{
  "head_dim": 64,
  "attn_scale": 0.136,
  "beta2": 0.98,
  "decay_shape": "linear",
  "steps": 10706
}
Each number is 128 + 24 x the weight over its row's rms, rounded and kept within 0 to 255. Layers, rows and columns count from 0. Numbers have three digits each. The size before them is the row's rms in percent of the matrix's.

# layer 2 MLP up, 704x256, rms 0.0892, rows 422-438, columns 0-127
100:133157166142138168114182135114143118102108128121141120159137142118164120148141098112124120188134098140149215153097112134115112146113140145108176152099135129132131114125113129081115163101134150142180127138116134117136179162108195103109113121151115124121121142135106165096126128139138114083113130112113124152169135136154130134130107146184156107138107152118107129126144133105130139123136
094:158112171121144163178131135108121148121109113147108151131153114084095091156125127061111135148101160126113102115192095167151154143137131168123101123127148128108117094118136129136119104108141137149151124123078099153113141115155148153094109140110145131117075131146173118088093147115140100099165130130121153195132091131088112150158120128119072145117158120123136132126107145150103170142101
100:141102107098108152075135138144118096123131119100151114083101111102128141121133109163070162096158130108132153110141099080130151114142125113147105116185147107122155118117117119117127093114128124133118133124124151118190095148094106157140123097117140106105106112135152150132147158140130106150122131110128125130174119169137114142147115133061113136114131113119146125101117120137100163093160
101:110128136107132112122113152122160164118140170109191135132051125129146135128112124149137139123136118160128135105130112123096153135112113186084174098100179155154135123135188142175120114091130089143169123144146130110151106146081157113136095123103108138106088116150116129135145125093152176160158125148098133130122118140142155122126104117168127139162112143142152133108133204151076165098115
106:088112146112131110115118162111143139136130135140141077102110096111105114162141157162120091137073165118158130143139186134114113121132159153069114096169114129113127128133167172166137131154111136111148141110130148152117138139094098123120086178109108107115132121147096153143134133133103107084158173121106131117140136147133111176120123105129122144130114115150092078117125084108176088158108
106:144119116169129127173102111074125105113112121131099131078112150149130120171118137147109142147118106145120103131154119148131184117111117163147064134138104161133113106100155126183102111125137134122125099126150156125136145109102105100159136104155142138190132134096123175160148127114117152107130114190129111112136100156137161117163113097119102131109181158134110129144134095139131144148128
091:099173114116163092153144159118174131151144152088135148069131149139128126149145102137121114100133131148133128149143133133138128159133119131141137142137138098135165152146131138098095093101122174080121130082072150139130142111125155151139086111119048121128092103138139097151136180114149128155124161112096101108138099169119112148102129173115179145095118136111107147176134143123119153117130
103:126120135165165093114152139090120117125191101115116138117195109151140118145094134137127131132133149141102124136109147125122135150176129135158144118156153115128155105150088128126126169152115096134071148107123124152086144121151128122120158121124068160161160137126111148125083110091137120117142108147141146114144135115095122128131122144137132128109134102143145105105131113130114144158126
096:160095105144161141151141125118123107150165120130144135147103139104128102116126132124125139150165089118148111140190114124176143137167113153088113111113122171104132138101151105118115089174137093123139126148122127106109145146125138135136087066115113099137129096089112117159107122184127148077109133131124101187149152117116133135145099129112172099139156115091112162140151167126155092125099
098:141094099123111150093114112179108072113140137139151067135143149156124128117168098104128126133155135151099134122108124070177119118116109090142121148148094150122127124147133125144130120131100105097105114116122176106143184110125118133113129106120141097122136117133149132155146127162126092170104119168109101112089138119151119141116164124045110116151124136110114123139107184058136100096090
102:118108171102108149121146111094134135138168120109093167110113144114125169130146124178104112137105133127125169155127147161120148153131090130162098125131140147119120117150104143158132129094124122114122152123084096143125157085168158124166097089119109163134132130128099117100125142137134121133134092142118116065123149175115103128141104122134142116086149119109121106108106072123106088150118
093:142093158128111114090135104111119132120098143148086164127092148126146119140104101146149133088084126141171072134124128123136168130162119120149165165100084102202104130144126148100173160155115131141139114120139132076133138106151121169129100119125131107122109132168144147109117119106125126161144108140080151129102148116158134127111147090120154130144128083140090127083098148100114116120153
101:149087132146132099091101147167134118161126115157135113174111137104144150114155158117110162104163107121120146119124126112145162089134170095135107142139110115115134156117133106110110105147141126198110131141165109139099165166085135153133139113129141130128149117122157166161146110150110151135118132161132158129112114152158111062126183124118104135115107157104126123114109151121104159168157
100:155058133136112112154120129137136117126122170116116145164137136069124121150151123103081131123102072117147140122130114127145114174165089133089117105091129107136153150156123121132147116101138109140128089116151140114146147135112087124108130122114113111119124158163104114139143153098121176159125083144114128131148116123088106109132064125113079092120139104131131121094130115102125117072137
096:125128125126125137110154135129070136172118155087142124150148123186140130117084112131111152070129077141130143121116135128125130114114137108083164166112099097078116139118080105148138111172113104109127137146112144117114165119131114079109109178188147117135116109145134117108105140110088146136134174138134113140165105132135129119152098117122129121135114144156147129141098114116112089083111
101:097154141151114132142141120151117108114144118148157123106148114133141105098127135121115165188063065117144119118138130114153097139127091134115120171152131147148107157141098108111110096139119138136105155161137109101124144116109117093070146108135126128107124120096119177123151110096127130110133122082140102145167133141125099125132101152121110104122153103123151103134172136127138115135085
098:143117120117166140084144128099122105134141130104135127118143139138132154132150110168106122085139162115137105110148116122149123102153105124103085149147142146078122129114146116144128154179156151163160086113118157137133119118141133079147123103136114158129125115132124092155122164106100137092131091123140115121113161122127179123135136140146163127079092084117116131137169079147152131124133
# layer 2 MLP down (transposed), 704x256, rms 0.0866, rows 422-438, columns 0-127
101:113110131089112175135091144121110145147110162192128098124147092145128145145151109126097137108109109126118147122134147122162123096075130197100108129138134094150124100116156134166158115125138108141105099143142137139172142107104139148122116125136125171132129136162119120112117136086123121121164160086156166138145118132155126162124124124130112076072146152137171121095156101115115108158114
094:137095128075114129156110099144137101142143133092119136147122129110120173113112095162113107074161107104120147173132134109111145118142146145093076125159144127151104107142120124102128150112140156144140133087166165131140091141104108147144149144140160129144125148116106133138144103130174112149148108131084136102119155105089164137158156139167162129145141146128077118157084148107102101082119
100:147117120147141124153151138097107124144103121139112111183145125109116117145163143113125113113060144137173136142155140125137103150160117116130122137064114091154136129102123100172113121145125093132103165105088131144112139124133091129105137166145138127092141129137148126164143101139135142117105149128137136112127119145115121107147151097144132123159113128161123123141124142134132119104139
101:127124095112150147110099142121116117112099058149129146123173141145142103098096132163104135132131100170118113118182131129101070132150112143175136187098127133149186111143107137121126109136075105130102154155123129151137136102151111120139182155164162098143162139112144147106113109087087123147167103095145089111168125132114105139097145119177150155104166111140138096149139138123099149140094
105:159135131128136160113149132124155116118116084085143118127127142078054158151138094138137166149102144086132123089136122109149110149130171114110153081155137154114132157114153134111081149137142065129126129109094130109111125181162157113154089160190142126138141106095141129093132129106157110107144141140128114186140135153117107134142156153116118140113093135148149121122123097073124146165123
104:134165132099142099150106114139125124081119113128111115160073137107133097155150159122150158142131082130153146110114101150126098177172106154167136090128095111132119129132129104114135136113083122097133141162104127148151129099094118062144120131138131120114106169171118086141112118137148122150154129145120107154127144133093141158135154119114101126117108116147140122153118124143080140053117
091:149083134126107100107126129148099151128124113126157093125128158123146156167132120095136114138130180118142148149127112135121115124165144130090128133135133179120095119090102106151166159150132108165145126151160085166103120126134102136085146113192167157117132104130106147092145134097146071104126158150147106137125088136130156138140149139118117105115119093123111128075114110149110112123124
102:143120140141118133126151126160112104145132129176156139135128105122110137156158142149159159136112110138135136130168106133143155105111137109118110083112168147155093173141105155130162099173111180156142117114099122102116101076113128144190107163095135157118118152163089156153112078119107075111133146110115076137096125095100083120154097134103129118112104116116148113106144116136123101125144
096:143162103151080152123119114104131137134125156115145120109157130143164127120133090139082132133110111113130083155132148158147101128131103149121117113079096152108157129140093118120134162125099140134112152097082147112101180143171081117097151129145108120105091152079128131134098112096113089144101131098107093131177137127142164104114078145133103122134106116074120155133096125181167139128162
098:140125109105092154133165140157148153163113150115126171161149096155132127143152123129114146175156117125149153123119137161111115149111091161121135083103123100130145137101090150129146147130059145148157139123135090135119149079118105192131110104141114175205110083126108100115132153131137135130108136143119170148102121146160132102188125091121107101150114108120130135122145105108119160157118
105:139167102136118114126160111145144112090093123155159119138150128138125107172149115091137169128142115139160096111133137127077127103108163126155112102167174165144107154166105119098142102127115086132109145132119130152140142107097088157174142112116145118137138144135132141122138111155126127098169130130102141090098123150111114126138143164168111116133178139146131114084158106131098147132110
093:130175142158122147118154136112163122160103145171156165117124152130165143099128137092087123169146158116142084090152127131134104125117141141125148161114121110122124084147101111149104074130135142124177158145109116143182128171122154094184151159116142107137141134138119113148167122134157130089149164098158131107134088106109141107134133150110097145130176149136174112159140118128144144136144
103:127107136121145122108108130110117154127096132122090140126140129113134146146130133145142149133085166135148106124126086142141172114147125157131147125082151130104114130124139133154158118144087120131128113093133112111108132126169137139122124092096098126131152120121200132100137161117114153122125151142181189112157200155124147157178152153113139128127103138123164119090145153098139126133151
101:082131146141128107132177110117086133112147138142148126119118108168143114140147081155117154097135115131187132138063124136124136116092180096146091127087118117117107134083059093130149118109122111137078150136099124103144080132144146118110133145147124138131152126159135128123106124149071157124123152117119153156105124120161135162172139105168131123155120085152136168145110129092184187133122
096:147151126111111133122109136165111120130162160146122129132119115143200126146151114143177116211116147179150132109134066157163113110139150134110139135163139142178117127116117133147165145132089139134122142120141134120139141128128141099135100138139199136153122130117147130147130130126130127130147110155143134127066113156110129154163138140123144119109144114137145112124143139124126111121089
102:149122127141119132168097123111138139126123125104129073126150132101083149103134082140100086088116102155142152155104082117093148127137175138120141101133149114116167133110129142182138078130130141137128108133132141117149134113147161111114103129085125145154110132183093136129135125147119166111127151128148181137141079132161099118170158119100098161126130119112110156139124126093082100101130
095:145124145130072145163097160065132140116099140085139116165136140074132093149133136136128137102131127152140092148148120127114146127144126125126124112120163156118113120116144115150103147134124149147139179083160102125123101142096094157143153119178176145139145140157122145130137132142169125109141118143164132131094158138100084172149127114117117088089104113154139166123145094118133178130148
# layer 2 MLP gate, 704x256, rms 0.0894, rows 423-439, columns 0-127
089:165113077117113090135093113152155104119144156101129085152155164118120143175111136153129115132124107130156128164146142120109133160135127172135134104156112125150095117107175155131133104128134149140149116112099158125091088148123132155106124135151087102175131136095112128105107147131162155090130107131133127127136112138103109162123138146143138144135119126114123119127086115184101140084143
098:112132108136101169117112116139123115140123122165171126117151115136155102141100113173155085155110133108109128160170135128153153133104148130119102106116155186123120133103120121173122122141142154135145149139102161159149104130145170080123180061111118119118129148114142149131139150130137132094101130131133109168102131109117138148107134108099116161071152103142128149135111101122143143097112
098:119161120137103135139127129121146126116119117157129108120117160102109154174148121140139150128114168143144076157113097102127120146144149149110117094111134124128082150108129107092127109092158130135140183100161117103117124129111148137076120045163114131092108114129168146093155097123128166112159106122139113159165071173153181098133113108120142141108102118158101105139088098125136115148144
096:164119102138145166168156145160148170087116137125133136126148123155152130137132154141110132121169120124104145073116134145158118140160116116137119116113099183139123151138091126131099145133179128107134122121091103105175130151111147107171136101149156175146165135075119150110146175126141136140127146153135093180146151125142133097117155131144145073069104120122123144150139124115122178131092
111:112107121154142143149114149126148158100099165120123109144158151083148143129115094139104133130098096107148110140114101116140139174151111164173107150140131171156113114121106140117134135142154123099151102152120115107145148110082134121087109105166167160128096167138124191122088154112121120103139107151117132133144140146158120133092077104103075106122103136108093128136093089113200123116148
093:119145101134141129122134110110172123105154156114177117122161108133135139073115159138128163117142102117126111138117082164102123119136150131119128125148135156119179145097149113144105120125126105121115168135083119116103124171117144111129106123112151150147136149128165114151099099129102124140163088140085107131133141120179155098080136111125114123119154126143110062107155115152126150106128
102:145153131133126141133114140162123131111138144116163125130157146142137123130130156170125097178140114138104103112181109154165142114115118105141113096155128118088165131151130134138111133126144119094187128088097151103088140137160152172114109115114123125107152162112117090104133107113150153083123150132138101121167124119131134167111142099143099148123113092135162111104081106104149170162122
099:103148110122135135105136147132135135119127158118175127129154144128152093144100162146149095139105143112157198080117138152144121117114132154128145126117101132135170106149109133113097134127120125078142114120083126100126086121088124118111137106114152122111132157153139157111117147131131134121111150109156135070127089166130107101102122100149164095114103131160157094090107084105133105143113
100:096126120148151138132107150168135110131123149119153141131069093108121148113141122127116128115119155133132149118110135134125081129124134114106123142114103073128144156136133133147140130155156159082157105138108171136127107160096129106107106132147115107119121087142156100083128113158132134111150106143154149119115144129161063098134128170105121102138118123135105118117111105077177146114076
100:145155100121066167121120156130126137172138096125169157144131186086144123123142152124097113125098099098117098145109151135117096131095133121120087122180145124133120090080081133160046082165119130128134123103140100115115121117098156121157135136150145137120123113119119107096133094056125158122092126183134135120129137142103079135110094142123097116109128103151112108115133104100158140133163
096:124121131124151112147136159104152113133135123138159121153119068103140104150137147130117141101128173117105161112111078143134094106122127131137119108113168126116141164119155134114091154138132115110146133091147135177151083137110164153115143123117123155144146123152107105106132149153112154082071187109120157151121151145161099132156151115119086076144116128134129118155134159142146186114113
099:135123132107092116117100143135161135136120135116161133118146142135120130167126104125154149130134117125134112121130116123103133137116088156165139127162172147123106145091105120142170145121189114137163139090128112127070165101117102123182126127139111135152129162124143123125117112122100178106126120129127096154083156122105103104115152125121123120105163110155141130141105094121110112148124
102:142147134145081157162100148151186115088088171137112136107112096116163110143099085133078126143118081154156113176103134116132101132142125154071155135150125125123135086127120122139143133131158151144127131112175126149134102165078176109133106103145110098120137091144138122096123149090105107170156102124130102107086145131138116143132151174076150136085109150129157131117155147139129139154153
094:134120152183104137150130143134146169103078090159128153113115129128080107132157122151085112139126165103126114123103139110117125155116141111168092122090116171126118149150110107081150125192144134129141105102122082170160133128104096118144126140151121139080166155128125114082117120159157152134134131134171155134143110129152127107120145130132085123158095144112183148167123101129103106092107
101:113155116146083113136156136150159100131170124095125122152149147158128120192136131148116115130143125139113168111137154137129152134129141103161125118142105142111104149110114212145152125138158109116122086107142087121160160129125173134142087142146160119110085134098113088094125142175131145138101093138096106132144147157126172119120119178093115129109117133115129124125121118106121137134187
099:094145110127142133100119138156130152081159124103157089145148136128137111115127093111153157114083124147134176131147123154122133177093118143139165136093159144144131142126093142120134170156172108139126138162141129132168128165089157088130107115120116126122120125125164123128136088133106150104118163137164145138157141159144102113140145119126137066123114136149134138126135130115072133131137
095:112124150140133134117126136141121140104135159131156126121121120124127052118090180120181131140130116063131109130118130161122116155115144176123173148123134147132154123147108157175118110132129089104113128146129094113140152091127138132140134137146127140126123089128132143128135138072143124121107169146113145125141110162074144129092096132132138112125132097133147135145105193096127108164163